Each number is 200 + 40 x the weight over its row's rms, rounded and kept within 0 to 999. Layers, rows and columns count from 0. The size before them is the row's rms in percent of the matrix's.

# k: layer 10 attention key, 320x320, rms 0.0377, rows 144-160, columns 200-239
# q: layer 10 attention query, 320x320, rms 0.0376, rows 145-160, columns 200-239
k144,087,224,172,190,265,253,278,250,182,194,281,221,246,195,252,196,173,155,255,189,171,200,276,189,190,209,213,141,196,179,239,242,149,196,229,166,203,174,173,197,211
q145,099,259,254,184,252,177,192,216,237,239,174,258,251,197,200,197,179,210,171,132,174,173,259,214,244,163,265,65,231,203,246,214,173,183,185,255,85,174,172,252,139
k145,094,222,194,271,212,244,139,216,212,221,258,200,241,253,218,241,180,181,188,209,104,162,135,216,247,119,183,121,257,204,186,158,219,196,182,203,170,237,168,209,148
q146,090,267,182,203,180,159,147,168,177,227,211,186,182,114,184,226,214,198,262,191,219,160,132,235,250,204,293,152,234,186,178,175,193,241,181,256,231,183,176,168,241
k146,093,153,195,238,170,159,106,156,154,216,205,191,169,231,188,104,183,208,230,209,195,166,219,218,165,201,172,158,184,197,220,189,250,228,85,187,141,211,211,207,213
q147,089,241,238,204,218,221,226,182,247,156,205,196,214,171,222,186,144,257,137,201,107,239,237,198,214,191,118,157,172,198,219,231,149,236,267,190,163,128,165,280,88
k147,090,174,246,227,206,177,259,231,174,214,188,120,123,237,176,145,218,171,232,218,204,219,140,222,189,110,206,157,216,149,238,216,193,259,109,206,160,200,230,241,152
q148,088,202,147,198,161,158,293,268,168,129,181,247,229,167,180,146,168,126,171,203,234,209,232,190,172,175,237,221,174,200,205,249,170,236,267,164,180,170,256,152,208
k148,089,233,155,155,252,229,205,204,229,317,176,232,200,134,211,163,201,206,170,236,275,196,208,199,209,221,228,240,295,216,210,118,140,220,279,168,167,143,210,190,230
q149,098,186,197,186,146,231,195,158,162,210,128,189,145,247,152,197,190,215,150,189,228,139,159,308,190,241,222,275,186,199,178,198,201,150,260,187,257,235,241,146,224
k149,099,248,285,198,207,236,152,167,208,248,223,214,233,123,234,162,249,217,152,250,156,192,170,244,198,281,239,269,162,188,213,195,214,193,223,197,168,237,217,215,212
q150,094,113,208,244,244,177,191,260,254,219,261,279,122,196,238,218,166,220,232,178,272,236,290,215,148,268,188,199,204,224,216,233,185,178,236,180,217,228,218,206,234
k150,094,216,211,156,224,248,276,169,270,138,244,195,229,177,232,209,202,204,180,152,201,217,252,136,170,209,210,257,256,213,182,177,146,171,221,131,221,212,194,146,219
q151,082,157,234,143,98,165,174,150,196,222,182,161,223,198,185,188,169,234,214,242,127,226,172,156,274,195,180,163,237,212,221,277,244,270,232,162,194,232,210,195,217
k151,083,210,202,195,162,225,240,203,207,149,125,168,209,243,176,129,316,231,197,180,159,193,254,183,192,186,166,206,184,178,170,193,165,232,177,274,243,267,197,281,218
q152,088,157,225,175,214,164,230,201,186,185,164,204,197,189,188,233,213,238,224,188,256,165,203,238,240,212,210,199,172,237,199,199,253,156,292,233,195,149,246,185,203
k152,087,214,194,229,215,189,172,165,196,173,211,172,169,241,173,247,226,191,228,207,173,195,138,214,191,150,152,242,250,196,209,114,162,221,158,165,195,207,146,193,200
q153,077,191,275,255,190,227,235,219,128,293,214,275,201,273,183,217,142,198,139,187,201,203,168,174,236,207,213,237,290,198,208,226,179,232,260,238,165,344,150,234,225
k153,080,221,204,165,206,236,206,222,165,187,223,157,305,168,197,239,204,213,119,224,196,158,231,158,152,262,251,211,179,211,110,239,158,222,217,176,196,164,229,209,196
q154,090,229,212,248,202,180,240,288,284,227,219,216,159,234,173,169,214,193,191,211,209,238,172,131,207,262,231,176,182,153,250,197,251,70,273,198,177,158,255,276,154
k154,087,212,229,235,157,187,172,163,171,190,153,171,152,208,152,218,188,246,150,240,173,212,156,215,213,144,238,243,205,274,172,151,185,202,219,193,131,221,187,245,185
q155,087,218,124,179,162,296,113,195,163,179,238,151,178,197,206,222,179,172,219,225,226,114,213,264,160,164,193,290,279,205,141,202,211,215,215,209,241,279,201,185,241
k155,088,261,189,208,156,260,107,250,124,263,188,210,207,227,225,203,251,186,223,211,217,214,228,174,163,216,182,182,229,231,264,162,105,181,154,233,220,132,191,227,206
q156,091,197,233,248,208,194,149,163,158,213,220,222,203,178,235,239,163,174,242,226,213,170,164,254,172,186,96,217,250,142,264,160,236,251,183,195,290,230,234,231,237
k156,090,221,141,225,203,233,144,198,205,240,201,179,161,228,190,248,189,241,258,210,163,175,176,199,181,207,200,198,208,238,219,227,214,207,153,224,199,242,240,153,174
q157,084,241,203,189,223,148,200,226,198,255,242,199,204,218,158,222,229,185,223,182,240,218,231,153,165,147,183,187,185,274,253,270,207,148,190,191,185,162,306,315,196
k157,086,216,200,163,115,191,183,229,261,131,155,178,206,148,219,247,162,242,167,184,195,210,207,254,260,255,198,192,209,172,247,169,129,202,219,167,147,209,232,150,172
q158,084,253,149,157,104,155,161,187,182,181,238,205,262,201,183,180,173,193,276,201,258,163,239,212,176,221,217,213,188,181,220,220,237,219,157,249,202,187,195,234,260
k158,086,214,169,147,231,252,288,187,201,168,186,238,209,259,232,226,218,166,163,227,231,184,268,155,261,224,229,232,201,198,268,218,191,233,267,192,259,166,214,153,188
q159,096,209,264,185,222,185,189,151,235,256,235,196,200,254,115,169,201,187,198,210,200,169,170,201,208,113,170,231,163,147,192,189,235,275,207,258,248,237,143,208,218
k159,090,250,212,250,211,215,209,187,168,232,167,187,114,209,229,220,230,262,246,273,154,205,185,153,226,234,226,163,147,161,135,265,219,167,192,238,268,207,176,186,202
q160,092,163,198,255,252,172,187,173,191,141,223,245,156,187,189,231,227,216,216,188,194,184,238,132,209,170,127,268,175,183,193,173,170,192,220,197,284,213,188,195,204
k160,092,231,139,227,195,241,142,177,206,271,135,139,188,288,134,210,205,233,209,181,247,241,176,158,150,200,167,218,227,183,188,194,257,224,168,145,210,214,257,199,207